Each number is 500 + 25 x the weight over its row's rms, rounded and kept within 0 to 999. Layers, rows and columns count from 0. Numbers have three digits each. The size before them is the row's rms in percent of the matrix's.

# o: layer 6 attention output (transposed), 64x64, rms 0.233, rows 58-63, columns 0-63
# v: layer 6 attention value, 64x64, rms 0.265, rows 59-63, columns 0-63
# gate: layer 6 MLP gate, 320x64, rms 0.246, rows 0-62, columns 0-63
# up: layer 6 MLP up, 320x64, rms 0.236, rows 0-62, columns 0-63
# down: layer 6 MLP down (transposed), 320x64, rms 0.134, rows 0-62, columns 0-63
o58 078:485523526492542479466473488508494515535476519523484526492528514489522512472483534486474508570492497548518468560485530503484530486516522509507568496503502498500532511447481497509516518494490507
v59 098:472488526483469470544500501517559483548454513469510491453485540512476513480524530501488491514528524510503480502545486455501534454501522503496497526516515517476506524497459500538502530521507514
o59 096:479518521527484508525475521519549499554524472472527496508454540493504466498509490475461498518496534520509442500542516445510478482501507488474524519518530505496492475491450483504493525484492464
v60 082:461536491515497481435429517502504511484502507557517496508479490517544510511515474479514532470534525517494476496542510509468459532505503543485520488485503487531501489464517518483510512504504460
o60 086:515479551516454499492515533516505519477503497533500495491479485501495519516511565517501497544441478534497510540449490510510481507490492506530487452526466461507502520448500509533503515526489517
v61 089:495451466542498498539488492529459547469461515523538500496493490506496466494491476496451484495503501495472502473515491485511523488483453518456475501524517508483462493548514534535518460473510495
o61 089:539537476504522534579499501517504505483512503521451506531526532522489474494529467509466530514496460530510502523532480520496546505494502491533490501508466489475470481544495510467517498511481534
v62 093:510485511486500515439479567507527474493495486519499530502530491496511477504483462519518500511514479525463496534487475467504478503509561492529491514508501513558546532471498524464467521478515519
o62 087:484550447517511488453515500523487473498465485511484506468493490484483540448508508487498512507491482472502498527434536468496472464509520487499502478495456478530493490468518491519504531496499560
v63 093:532492521526495486490550496514495517502539531485518515531522481457506481443525528494500485465483525468520488484528507486542496478530500478492519528510475492479486513484546564472531474528486532
o63 090:489482506489517497516482479516483466526507538458488512501517509505539456448473480469526444440495494527518453502503506527521489499483501454527500540534508504474503479512484532474487488539515499
gate0 102:512487475535490478483497475514494507489489517478507469499523514476503429498525543518464536496486499549474476465500507449471463485482481489491518474496505494521505515515478537516465499534570496
up0 099:521484535489521500478516535485503536499481454486467458484520494476514488517548514511471507485534512514479507485488488482507482446504482499548500532470511485527536498559460473474505464542486499
down0 101:510475522471544522517524490470502481509471527501511519486484515477491497540539501521498471509474520461506487511532514553511486550474544518460521483537527505489513503449515516474485466503551512
gate1 115:489493537507473489477494500460449488517498543468493481502509498473447449470473483534531502475519504536510488471513522476502529528540482557474526512487513520523466519497523483489504479508539501
up1 106:506460492526463530530480509462500520522502482549496476493494465473533502489515493508452498527465527478527484537491488462479461521512500492496535466549456494513498516477467515518515474529495534
down1 110:489499483466518495442528454525514475451438512485480498517501492493475477446470442494508477479497514553504512481474519501520530472493532518496506471496488482501494494464504510501483465524518519
gate2 111:535442498497542475480495517500479500445493482490516517506514465541504528469484499450493543507483510496503507515484500516480479496468480514519537523516512466480521441471474500513487464486554497
up2 113:579495488506542463517496479476482501506529469520529508497488501478517483502453513504541524497502506517522516492472495484503474469538491529463448471458511475480519502521495511483550476480517472
down2 111:510502480495534439514525518484481491536516512484502532545548488477519524465478503506487516465465497453552482513535532512504510504496508500500489475485540525512537470494497454470547503499486501
gate3 098:489479547507486499483513461502516487529552493499531503490509515491456456545487515515537482514483459543519486511493497527515478489522522510520494529529488526534468519446517540502546479483529501
up3 101:528496525493521492527535503511513439507499503531513499521544488517473484479514499499490518515535460495509515485524488536478500483487526490508455495558471480511478494500478562522455539523549503
down3 102:476522487488495512484507538484473537490551522484487516451505515532507486524520486528482449567546513474498498475511494485488456458528499506502479507496466481521530499523496494520497525517467547
gate4 114:486535559450478505478505485513481496515505502507512511498517509503538465528552490485517503529522517493529475456530532537513520458542507465469485489509514490490467494456498500513504539447512504
up4 116:494519506524497538514490483481501505537555467490516506478512480510505535515460537479475501471515537498542440467492500547501447517497486469529517496501487546468517516513520500509483513514538531
down4 125:503497476500515476470450558508501490481449489506484491489521499510499429476517484533479501497507511510469520501511527504492510486503567488478498471547512495552507496458499480466531481468506511
gate5 059:527524489470466513527500481512503526535508483508499530502531484467496481517458477508491494500499464508520479478552503460496526497482514497454494519531470535475461492462448491481529461497516445
up5 061:504511530489480530484516510513519489502558481473524496517523499466524485476511494500488541522496478503488483498491494459473545519511514506482531504491477542427471481458464493491534460516549520
down5 059:477506508526488533480549494480460557507519502461519486510491520480518460539475516499489534493476488496504541496435494513494519558531521487552499499497499504483470525504518516501517463511477529
gate6 097:489497483542482517486550510523481496462497514520532507520501487497532502509516490482464481512515528480495491493503465491510549530530521507520490490502557520510448478459470451493554469519459497
up6 102:542487462488552498504502557488527474529490530501506487495530540494509483505547509508490521490496478492520496493476568536473532495467490501486482527516492482513494556476515493524461474526477482
down6 101:496498524508509486528492480509488511490509498485478513491495498476452501514468473424473469513498497500492488479497484484495430536495482495451494516465441516489506495505513510470531572489471507
gate7 107:495486507508539542486533487517490464492547535487506489499474442507497486497501497479522523473501476497487502473487522501543501467479448511451529518536454521542484445520503474493478494492489482
up7 102:509522492514544542469477495534506507489499457471563495540500494531485463492504452494501473482526471516487460488493493502478497516502511479507531505450473487539532469459485479480496505486546518
down7 091:512484483501478487487530493492496482557517570565473511472488537484445477484504506509492534515502493487488523514502491485486506480471491466454499466502486522488506506435534518526519489498489521
gate8 118:505480529547494502536480492521461515472519485512546474500507523536486536483513458483505470485471483525495552496531469543494485471471512518529503457507537512539520476500490501544500531505527508
up8 111:497515519541449495493483485483496541441535470524517479538510491530510502516512479500528465464510495515494503518512482485509532485509460457515482536543514452532513470544496493511504492487524464
down8 125:478517503535491527514468494503509491456526460545521501529492506512492469504505507505459505497517517522533491528492462493450521517533524434501526505520493494538449454521515547499476492485498494
gate9 114:516452506484474475480477472469480535485465498474487451534490492515550564513494494536475491515463474506506526499535447490499496507523529527500488517533477523471478480518497492543506492487487486
up9 100:515568505514474480465491496558513546530547477490488480505511504496533515459463515498503493540537485509504476475538494525521477503489509522499558521497520487481505493474506490489493443510502513
down9 097:515494503523485517476510472495483565473521497502487508570515498485526499545526523496504513493525487480546511503515467505502451508462503474512508522531460499491498501512483535548526535498550525
gate10 101:498492461506488502493502515475492485504516554493556516450467536480528497501526517548508504456506478548505549490498480520499502509526508515474457538521446509520458505508496493514488473524485516
up10 106:488500521554499456462518496490539472502496501450507472482520503491488505494570499542503487479500494494505516497568470512487500490477514552503476496486454488489491471458511475540501485506500476
down10 101:502432502485521522473514487503496482442475529530482540497513525503479539522555490454518507504522515513483527524508476482472511480484526531507522535466487531461456469492507500489482499515492518
gate11 095:462505478542484506508469523515517470505464485467507505479474508457540486523511439497513498475499504478462495450525490528517527511486490523489488496516541517489469497486493427491485459465510495
up11 099:491501503480494489473454475522489451450515477505467525447522534517486458530496485516515533517538504480476509484510516509511498514501529438516476470528534515512506501501460492505541511514483543
down11 094:498514499521500485485455512508523479508497525491481540489441467494545487509513461539539529534489531539535493451493492492524481472496486526490506485481501501494554504538510474464463476482527488
gate12 103:510468534467543500509464501512521469506497511548502487504515562533493517539531512528470522509473487508488505502502515448524454502508476469525500508518560520491462499518482505495468510521532472
up12 101:513515484516491465473445504474472512492507517484470477503519504494475509495510485503551503543485502461461460509520499491522487489432494544513446490497487493468467513480494512463511533516510451
down12 098:530437514521485479487497477488521455502556494513477524535534508511462520510488524558502515485502527492529503519470518501511496524532529481512515491490500520513458535483508464514457480548490515
gate13 095:526496521485530516516520501506494489524501433478455536492479494513468451472517460554500504522543496523489491467517489473445525491486517498496553484532501495535508481494500470499494490474509533
up13 092:537509456494511450441512505474500476505498468527465489496494496485494500535507477504454530509446468503487453483518515523478455497525501525471507508517529450471509501515508524523484504477538491
down13 096:506522532535478495500531502524546492504462468477499503577472458519473508479501445486505501490522509475535485467503479509474498462491467515511496499500479508467519512551476505538489464516510494
gate14 099:541492516482488494523563513525493480533464501475508482488452468522523492482502542512481506490516533529485475491520511475504514507452521510487536529491544549487443496460521492509497489519528489
up14 100:433518504535498475534502522461477536495497489514523535522490505461530499499479519486494507460475460464481485504521464491481483506503488488473451451530490488528489519547496512533542517508517499
down14 095:473502500506488434520497500478481445511510466500499490543503502478497468425464478500493497455482513494531531476487517527495484471504504484502477516501457512531522481484485486537468497458500465
gate15 102:498485493523475466480514495507451523485465469542504518490501516505506467538523494483476495503492453553519486499484517474480518535468451488481520524555497501465547483489465484484481506531482530
up15 111:508513524489488499457484516526449511460477495485483513532482500451535477495521460510468490503559476509543499490468510479460490509502497507497517525501516541477493490479495440485450463494494492
down15 104:525492471513537452465487498478497515504498506497511472482461488504502470514538540436519499456502500518506551482512454511495503474492519492481493541468456461529506491499483508492480540466488531
gate16 037:490550494496502521519506495466516477526517516506496516484471490476455476469491489536504507461507491493513519515542553480515469455485527553508508516518552469500522496477539505506516524478473552
up16 037:496492483545522528479501521522466543530500467489536482550528553482549528510498501468516487523525488510498489484477506544490503488473475485490478480487459548513478513493483500515508491472520444
down16 034:513482517465500502462488524492495509498479468457513501481488505509512508527551482533481438532536495499496472506499528489472469512477466469486439473487484527544513491509479508491497525442486471
gate17 095:510486478498504471528512503461454509520501472468471510465522527475513448485463453545508463521506551520511523498495464474529509496502513503491518476543514507486502498507519464501512476516453455
up17 094:541488539513502535507518473537509454538501479471507485491482503512490463422493503453485533484475466521493506536537510524492502550486533486484482521485487485460533487487521492496493500498514525
down17 088:514567528498512531466482492487484529509509534515500468493484492474522496560541491467503523504524476487493507446454487510492526499510454500479482479521522507517543520483561475503508497508486511
gate18 083:514525535470478472516544525498464494452501457471498496520442488492463552525511515498524497505523494509529514419523506488497534490496507506498498481515474503504505515545489499534471495514479516
up18 081:536478510478531483518509501518527476526493501519488477487534505547482549489505514498499525532486531510494516499500473511469538499498515468528466528562509533528525463518499528488443486480516452
down18 085:457493533530509465531541478487431469491502508520492505520478497477492483483462482472464514491497479511496502490523525526462458539477503506522520488481556527523466489486494505495552527486515495
gate19 091:527505548482498461503508499507539493478455492526479498512532471524472460502504487481528512496442470528500502515487502541479509473494506509498506481507553548500502493491513493432446483522485518
up19 100:454513517511489560513508481464453461525484460510543483512521499503536528472505528507464474494498552487482504489498502509514525520480520548506523506486492514512511455463525520550505474491489495
down19 092:458545499476509449478474471530479492528452461497491494503484502529512473510492494525506532518468493480502503509510495510484531518492496537579488502510560477500467484499525476491492540482523498
gate20 108:521484524508524504460493543490482480496496453501531461500481453519439488507489483524491455510514517501485497505539468505491482524485469489522509520510449493504509471459529507506520482431521483
up20 102:496491500486507493536485535462496485491514512490512537477507472522520531470527518460512531490502474527508537501510491497503540473501542539481544449461531511466492470521509547458497492535532506
down20 102:524478553492475528534536535495503515513572535469511485498516478466490473475533499500447475495518484534500460493485550510511500465495525512527534457496516511512503477490488489511522476498510497
gate21 102:458465477480531454482500491456480500531533535513497483501511554539509570439488489499494520468505468486507477472509489525517511471493478527483485513498496484512498509497537524517485503514540485
up21 105:500479529517541476509506521521522495551477486509464550492506495483495464513551506498480522487508502515525518509497496442543433490516505491492491485517516521523508479516489500523573516462512493
down21 103:505525468514485529465524506506498507502548516500518491515496500513485544494509488532520522511467470497526443504472465545512510514452572480483500503518534485488477499484545498490499481461510544
gate22 093:511488507478500460471498533476493538469476518464505467491496485479465488496487497508477519476491505524491475475483479523516501491436475453491479485545522550514466468522551529486481506485468531
up22 104:448504495515486481497484563536517527501487491476515499491532503507470517485456460496487494480498462486502500533525522524501474483511475450514514518524514526486483508564515485502461473491448467
down22 106:492538509510499499511465489471505509509497490479511499500507496481468516506509459515451504503518475516532535479490524512504507548424485459544519507518506469515496569530490524538492483486465473
gate23 089:484487534472481529483530538489546500484535475501522475505487478451508492510503516486506458483508507461507532460493507510518509533487471505519453521499477470543500494447475460460520497544503484
up23 089:445511512506484492544427501537486553487497483516528489488488509503508516517520488495474481550464529499482491499541518470471498487495540484541519488545487483471501498476479533472498473500520503
down23 094:530499489485508567505537508456528509510512504504485481496532448509521493503510507532486491499477488491512532494462493496498491493463505471463429527452499495519499486504512453492523506531452463
gate24 091:534469497471507520524548489500508505505501545501461532453451535540463519523533521469534500499486539502491483498506491551508494465506492500454515517470518486459493490538508473499488525514488504
up24 086:485529469479554490475498530498498475519489471472477516530510437502511557464483495476509514485503473534459546520510482505489520503484493530512530501504471485526459525531559482497503502501508511
down24 086:519466460513477518542512477509496487509543498449569477522524533481540486488529506451469474476525523498462488504496506477460498491525476531507516511535493535489500508494510485487517493542507517
gate25 110:532501492502472528514507488519470504491462507497468478494561517488510539509476524519533538478505501542469497463487521468501495486474454491495528523524521500538496531532473546512467497445485511
up25 110:502506544467483491483554513494507502515530515509479496468464522449465471511468460470482542468458505492497552470493478480509505497492510496524507516508480495468508522496483488507490543501466439
down25 105:506543504490464478515484510463481507482509476484465444494491529512499487522512516541514510483501459528452511495505510484508455503521504527514524501505507508511557511580473519528476497460482510
gate26 070:500481521448528507502490488487506531512488510459482490519485529491521494482577472488496507492507492451509476478530498506521525454532515521515503457499494524523486531502517504492486544564527534
up26 071:488513465518501511454468456488506465487522482518487539459488505542472522522483469490484511474522536511501507536527479517540523532476454484492531539499531483504489523520546479490490475486458493
down26 068:520543542464509517485476507509488487524510484483452453498512531498548488491474535470502510513527459502504500529495512484508509451545478481530520497490490490550477514524486487477525553459491493
gate27 090:511471521491481468516484483471509519488482542465457493475513521434493499541528527520479476506447486474536482481547446489482472477498513484504515503490518505522466525501503483514490551508501485
up27 100:489512448540528514458512498492479502503509502499495484496496448512495506489518512495508547497494490480475460489414505496469504516488520480535491506504522449521485455529516526501486530554516511
down27 092:545485538508487455552522522526498470549501506495483519515508514488530518533508482555455490536494461512472524522490533518488504493515518496488492468485524504544485511551503491525549497499503499
gate28 092:501481548479531529483537461501454489490499503486481504524488517464522482497496550498479461495493520468520515474532521478547481463493478567511514467490493507483491481476517543537493477515483501
up28 098:511487496473498497456486474511515516500524511477457483503472463505485499519451481468471504512475489530518424493482493496451524498468483501492513519527540478548535484549499500464515491502526517
down28 096:507526532488491522507467505487488494458477506481503517475479478540456500466498505522505509483472516495490523520529490494514445462546465451526507517467496475519463524499503571508482483474469498
gate29 105:510498514531538469519462523522534527472505529509481498472488508528542561529461488454488506533479496498468509511498467498498497498498467481474484474511499514505494473495470492476566466482490457
up29 105:466474486554530516513489495496501476480454512521494472506451512472535511532504506512501464478493528534513487487493470462511437487485535516501509449500488487501519502483503464530535550505519474
down29 105:556524524504528492487474508511489481508502495517487498500493482512482513523508494433500467495510483508491493477519484498474530455586492514501495509512491545489508522526424507503551491500513510
gate30 066:532476481494485485527495536498486522546504496493513478548531511542535497520463520495498465477527505553508525526549510490460523514486476517494488498472518468508516511479484480517493428470512485
up30 079:475459498501536493567486495487498450473483509477504512519487517505508470494503525502512459507534525488486509487485467498464446518474491479509485545470516501552499459524536468481527489509520471
down30 070:499562520461508496503463484530524509523462543490515517473477493488491533516511498526493568513496473538477490515517507489503546524462474488458519496496524480476491499458555501496509511476516497
gate31 102:511495497453501491489501497551462439486503505513497500475480495517513493508544518486535513553523494465462434477476479488500482458502478508494526518478521495491489515509439496476492494520541507
up31 105:486465508507528482471539481507523470519500465477484456472481501517519543477494525499536522526508496520487446504524475499536515523502478549506529480473517554468502528487487517499446521509518485
down31 101:495522478476469465525467487535532500459496477516508493533485483525514548542499528547534492478498459483508447506504472470526512505487504511524512499472544493517540494456476487487491507542511481
gate32 060:539498487464463499455494465560506448504505502528511506492477527494501490508485479497473457490519490552514490511474484504489431479503471500519489508550540485457512471529506486484504510495509518
up32 049:479502473446485519484496479556518445492508511524513521503495529492530475513505456514483495511502484521520489496492488441453453484505489531533487529507511484480540487555529492498545498490499509
down32 057:466532509491521475530482539475540516496501512539517502537512505515479512514513491444496519486474503502505543517498503513556540488527512536497472492498423490503521539547496493510524521500506480
gate33 109:481499524533537522472460522481535483486558517499505556472452521529480500514495505528517495478509509469476498476529508498510549497493486506487535497526489512514503474499518487523543524570506513
up33 105:489525459531491502514539534484518496486486493439462514494470521485504485504480512502503511468501510491446470478513483471502544490531498545447526506491506514480482479448558476496469492508499510
down33 102:501484508491533547504497478461529545495539533512471476495517485479494486468472469508509528445473502497513510471498473479481492486507470508542544504482478512536524480480516492519462526558506532
gate34 103:489483485492474467536516521462457555490478462511488530523514510534491479492465521506481497504509478486484463456496481540521498493552468483470504511490519465508534523465530464514504544487483499
up34 122:459513487522479474535509529509515536478491501506492486521507530520483469526499521520511515497493511516495477491484547502472492506549493507450495566559481515495453493504476461471472516492456476
down34 122:507534522503511511475493519490479460452447507498469481488501504481501470484530513477493527470496507481521525500549515496506500519482459499435527538513521532488492475543477532473474452531500506
gate35 107:468510551507496513477480487510509494467445474473512533507474459516483536521476495495516490438490504518493498471484512554521505500544442533491487500505472525471495477535485501483503497488523469
up35 111:532481495483456483492508516464481495560491526491464468464557542496519477489503460511473477544471475479517509535501496498517523503489482551515507522520472483498483477496489503529455502529525514
down35 107:508506475481503560536528479512492512495528482513508507557517474510496513492543504433540502517506508483507466472475495492475508474518468558484494525518489472486488543483459488501490510493471463
gate36 092:507496481499493476493535449498504515506535526446482524509497487478489507508485458501482462494503525467530501551556520544520484537538495477496509528475550497471477484466512485508472508493521533
up36 093:500482461497518509511503499510515552489458510482536503495482536496535522502477529471513466492501473430500504485494516523513474488505498559500492464493458487432529462504526501502509507499536480
down36 105:520503493492491464495485485493514529521474475513530481504468481512458498502534455568527498473482462517527493530506499512490531607518504474499489503516495526527517493515483517493482507500492502
gate37 107:432504522518490495474471544504495540503492480456457507527513487519502541502517484537484493513498483517477495474486439503535522483504500497496493454500497441482480482522544495474531493514474489
up37 099:474470468480482483465471507488511545522536514529507528489539516533512527505518505497525483510510471507489509474519495520507511473480494504511468478520503470476538532462458444474486493490425497
down37 116:518515483523508452523504493491534505494516496467491547562505493479494473447489500538491497475469562524543515526481496482494496536459504486494535490529495468510514499465502494479498490530520457
gate38 080:511519507473532504515476481512477462495493493507548492517502479484516499493527484502533451526461535537553508458522481490511493528497521481428449498517535524504509500502482465509513474510511534
up38 084:521501523475455528516478491475523517464526510515523495492520507526483456513472491505564486529504531492523494414489514493486501511469479490457488477498518486518472511507474518444472514504512496
down38 087:504492463526465483479534526457533490477469493479492508457521486510498501529513497457436503516534460503466498505484491477464495449495523467526528509526490520487517483554487524478494529490502502
gate39 104:510499508499482499478476498472500499496512531511487557469505485526512463536470503529505513558510502522521501477503465531507480490477510444492495495502533508508560496464487519535542512432516492
up39 108:479506538466493506496511516491517500520494547515525494488531513508477480494465484519525505587534555525517540494500523547482455473509491510520466475520485513522500463495487519539511511491507496
down39 106:503484503477490494489471547511502540478518538520459519495541516496513492490451525495489530559486524490516497526507494526513502472509476456482488466528513497484547446508460512550482495500486473
gate40 124:523456495529512516476500517531530466466482475466496445469499538555461520501465532477497486480486491493492484516509486457495498468490494509511519506533561523476510497480530462480498501524523519
up40 118:478487508523496499487474504472476516481461487467491506480493489530486494483527512488463516465512513513451505469509511508476466491458477542514529519467454512509544461479519529515455494530455456
down40 116:512491479529514464481499480532464521508489480492490459485516523548457460485484521473500485463594507521494506551504522510511464529486504494493477525476504500532485524532510499516486500526504506
gate41 101:521506477506514456472477518501483452516483487450483466491521505518508514502494500421474514465502477502488490472496470513492496504485456484470515481475499498426477515477496456528512527483515510
up41 100:545494523488520494468471484471511502519524470468474524481547472511478529519491459517497466497484457496506460516533471466468485523496469519509517525549471527440481494501476473499502511475502505
down41 104:479490490509493533532512482538508499506505516541512523499488500460512508483521537408548497490475517530481514481467515489497505479511510498535465506493509443517554510537484497517499495468486482
gate42 104:531503485519499479462503488482500499485523506484473501518476470523492489521512521524481550475459536525464480541478486487560528493481477534507502559497501478466521496461535518463472533504508479
up42 097:485551480503462512487494498502502514512489546512485479511474466461453507511451523454508520515490519479448502501484518499536467489511449509474550547503501497507539480486512460485491488473507508
down42 105:502503505461473518496518518522513476499520505514532495522495504523495488522553515526488536473514507496526488530503473486487505598492549460504517516484503476479550510538498517475490538473507522
gate43 111:521464480523532516497546530486493526514509499473464538495546533517510578516499482506495534481462453479496539469484500502490494482527478480465516514478498509514509494498525516534545512521484510
up43 105:559487518516489474486494489517494535519496453540510496507475502526501534507498476432483493454499449544490476480484487506448505500529484464519505490468522511538514480499539521509507516511491478
down43 104:503528481525497508510476488469504521531537461480487528459497514494518509539524496428492484476505500524473475481563501495521544514525540469486446501483510508506489506514534460492519485504478509
gate44 117:532445496484501505519510547509517477496496523522477516493499490482498540516530489480508484464499551514469517488547489572498507467502483496505528495510498544499496478462471548468477520461516481
up44 099:502535491543483521483499441501470546546534488447491521489490508472474508512527511487478506505500523487481481529532470493549489525496490516482506455506522492518521504498515496482450456500495551
down44 115:471453500503511496504543518467467487461530525464504525532513545501485508505530497535503501501554497502475477453554461508488502490494526502461525514448468492515502477484478527522495473498517505
gate45 086:507492510529488533504531486486520482483527490454502468489471500509508564519511498513485482451534492530514508491502474548517521490502532510540459496528541519497455532502520551489459501525496521
up45 095:469471498482513543501522485479508470521501511520509526507459446513434456494481491539531485482507473482507512528500518569512468509490479508484512516506472495467503493521484527485486509487510559
down45 096:493544459502505532498465510500486500494481491523502485480532477510525508475505457446449525556482464492463477494533487453486468517527480503485522511486498524467477518524507475492465538499481483
gate46 110:508479507523479525492473522506465484504476525487519479456461471503532514507458485432534499491520498481463514471483513483503495464472486496503530510453538473472475484488482501485559531517530498
up46 119:444475553501521536503485508504512511496499514526493471516518528511483493558490512490510505500509555478476482487496466487517475485506489539462530481469552554529477521524503460490464499495506504
down46 111:537559514493546451476480503533461481520467492548501462497462496511479480526494508508522505507537493514476506487500504525497510501501549471506463514476478515511488526467463462515551509487499495
gate47 117:505497518502460483484492445492496491498491479502550490429495502500497490456531494556527493502462489532461556491525539496480499525460518519521533490517512486469509507494472481498502499486539508
up47 120:513472531470461513526439474462517467501510501504536509458488509514467513494508443524462512529488494483522536503488471472493489541516507464448496540488479494483496525491479488518496473472523498
down47 113:484510478534491485495492498544523533500479540531500532521511480513487460477467473526464484464482521502534536523475529496567526545501511525460503478528489548483470522506481511504503516483499508
gate48 102:455475499521462504540541506503497540505526524496508479504442496528499522521504538531475503527477491483454488525465525474528514483482503453507501484470481448538508518505486497460501488515522533
up48 107:439489504477513487506447482514471514491489534498540512496508511509512528514527504530517516489498501492522510484518496518539470465550472529455449470493470474487503499550540508486501463501510538
down48 105:499529480508541476486504532531500506479554497503482525546521521515495491481490476472526498567510501522505504509544486526506518533543482553481517505530483514483459493453512483526473476505525484
gate49 099:481485494493462487534508471510481506527458521508500450493551507471509465502481512521520512509535480474528532502523519494529473447490526532465498492505477479487494555508519465497484552519463506
up49 102:528472537501535495521515546463518489506508502516482463463521459528441489511528475539522485483505477486495470479509488432499508477509470515539479508512491470517530517496504519498478454473513513
down49 097:503483527511455503511512525528479502483509476520508486490486509500454527462469512506464530490498537483477515473529493497523502572490508557506493490500537513472490539459465491457541508522488482
gate50 108:477501457488504454481466514496508496505469485520505473499524527517495524549483473503512476452516505507490473470444518508460475470494481506466464518523510472528499460519486484495523538563504494
up50 096:482516509478519539491509507513496506487497504480524484532506500473474533461536533500477527502521495515492512474551547513488483501503547508472533445490502528503522494554518519469508434525486533
down50 103:527496495516481469486515505512485534469500485493520528514494510456519520583482519517488539499482513475490487482474489553502475511526503447494491526520523484525466476451481454531500469506497496
gate51 104:486512496484513506497466469502511498500481468517532502476511492515481479502509435540490515469530467522516483511471503516482504456506514531447499511538526482424507463491515514462490493464532475
up51 098:481506502450515489514459504465526448499516511519542508483490541504500569541514516490506501508525519480499502533496513561470497469461512498499514545489500548481517490486489509518479509523529524
down51 113:517470498498506492490522511528498474499546505526488481507465539501485472505502499571491521488494526467522503484532481515522479575529516475490471480550541492490543479471498522504479513534508511
gate52 104:508436479528532471488519518526566487508500545491471501503468492511500521493531535526511521547485521519481492520484500532521510542470504497515516487543532510469456518469518504483518475504520510
up52 107:478510510498481468502474489489515460486467508490515534520487519498496502526489473512456496469495499501418518539508500448468481525524512510523498558545503471460512481500480468487504489508530469
down52 099:459516498511518509533516514513451534495495489476475465504514521467548536501523489497498533468529506483521493487516519504448485428516476500487523549538478499490490490544485474526473513488516508
gate53 115:526496486527515480498544530508478450512465492476525481469463484515504513514535500510474478437502501493533474497458457511515511496510470538479499546494511511536436496503524480503500469493488517
up53 117:464521484557497521521483524501515535452498486493549475495468494449485515503531497510499494536459506533515479487484491480538497520503481520476528486478517532467494495534538491533515485440509505
down53 111:493511468460521522529504480504501541528525516498499535506528521498487518491487522468545510465507519505512469497541488490461524581481534481486530530517482513503449517487526499540525517521511491
gate54 082:538520466495520548488499523558488492492458451519533529476499493518507473501513481450487510539535492519492463480518492533496480497523502523463510478503503501493500454494563517532510518513477495
up54 088:456497473479497482500525478483520525476554506503464516458494502472497522520523510513509472463449478482526533470506489431506513489481492485480525503494529486512483534528513505499561481480531524
down54 081:473495533486513501531495484483473486534482503498486535555467512454458491498519512477531476489504486512467528537553481506477523475460492477496526471534515537508485521519455512469471499512532516
gate55 084:506487499534473479492467458536462517496474454489499465539540481544520453482514491509477537512479507505491496507514488519528470490502505514453482513465513508497514502527536502459519518511533444
up55 089:504476492527492452489516499499471489496480439454509484493507512529456477487488463496517457438505493482517442509492511476494501476479483526469523534505515523508522512524496499481565491496518481
down55 089:480503499506512518515523531492525516526536530504519502459482543473507517544516533469513488528487511481422522474546486482485453539513471504487525486537507537500514512497467526488494499488473481
gate56 118:548453504537494486461471506492530510499523514521482497476502450501476552488512520503501490519505490516502503527468431550554499493526498489539519471467519482504527479503517485469518492517478500
up56 112:499519490461474517479492514513463533483487518533497548493525503496490466436449464474504512521508521515469528506505513452470512505505490510476497483521471449518499522531464484479506488459534515
down56 117:464499509494484506536484477501459500502480475494514501511487508504504474544506531596482470460536502525490488535487523520541519493479491527481523509510494468497504514436495515528499499540520494
gate57 087:511481506514488507506503526452523500504488460466502481516468455520530486488481542439494531492509487520494453514491515518489527514504472490526516548505467498512501566454510497516472530514485535
up57 078:528507487532505528538508525533506480529479460486502496456516463476515537478477523504549539538527492530510462502508455458464508489467490499528509504501513482515468497481458512501509523527497541
down57 105:512501496479510494515511526485527499522485490504505494473431490517484487423458493512502479500478491470496492510494484508525545572489488492492501554536485472491493521471514509476460510486470533
gate58 107:494462486503488500495484489533507496505478502507517479464508519507460498510509519504520447479528501543551469482485511487499487466464519506465517508529505486540529455444533465506540508551475487
up58 114:495520465521473504491464517544469536486510447495515511536458444508521478489526502508501514491469489483496531494545506557512560486509523527500483502483494511501520512499489511502434497486517513
down58 112:536532503493515507505510526514510565523498469454512457477505494473545524518504500541503511500501520525495484485511515504476488474491518561479512536505537541450525502502525473498522492487538468
gate59 066:475462492470513520544498470487506493503493482530537512526488509485532509511477504540504519462516500568458471530527478484512491498465516483513486493489546492494487486559552511521514541505522486
up59 074:474510513479505532531513515536489498459507492444495534538495539499520469507506489520477505494489502565482496536463505486487499487487501479517528482458521529462486510522499539550490496545469473
down59 072:475547538505515472453469516511445509485503533479472513471466494470511504469474527483483477465490526509481540525491546524522521528469474517475467455515476479489522513489486516524485489517498485
gate60 100:509448480481460507466568512533489489520516492499478498483492515529549550462502520514529497479483487482490514450482477532483483485507493519498485491488508501495488495514555551525487504532462515
up60 124:505474490514462503475513471512514472490486542513499477512481511502510541444484507508513479488497459471484487483531522544468532479524506496520467523511506526494474497478568561532494511539502517
down60 111:465518548527506492502509512508489507474501508524511537483486491510471489526505492416492459521523522505500484518489507503508536565508480514524505467450463485526493525454481480484538494474491502
gate61 097:494478512505492543495493490529508503489515492512488508558530520491513475530472518482504476527481497500511516490519511516520506455499462446556522532485476519519502502422527502494535531500537464
up61 113:549482460461484488478479525466535530490520500491477517474494508486527483503509494492490523536522461496488500524509482488464508437511526536486523482461495490484522491505488507482533509482570547
down61 111:519512481490508507517497519536557487484489473492487518533509481506505470438499496432493480522519501533545506472489500537497498469508516469531472496507473478513484509522532469487516489428497506
gate62 099:533500479508462458494523503499517519499465483493560497517496530459557496501489539547481508490523507498521479532474484518463460552497462531490478476496510520488501490486502515496516531514527457
up62 099:515473512488463488507501474480568510510478533492538531511504509457521496552498523487438508495509503506477478536487518484501488540534492494481486523497497544468480516480558516473529499526513486
down62 101:479499476476509498465477505528511507490513503502429506501455484538476484536516469550523506486526484509502526489491498517496481608491478495503524508500519518480476504473485510478535495501496497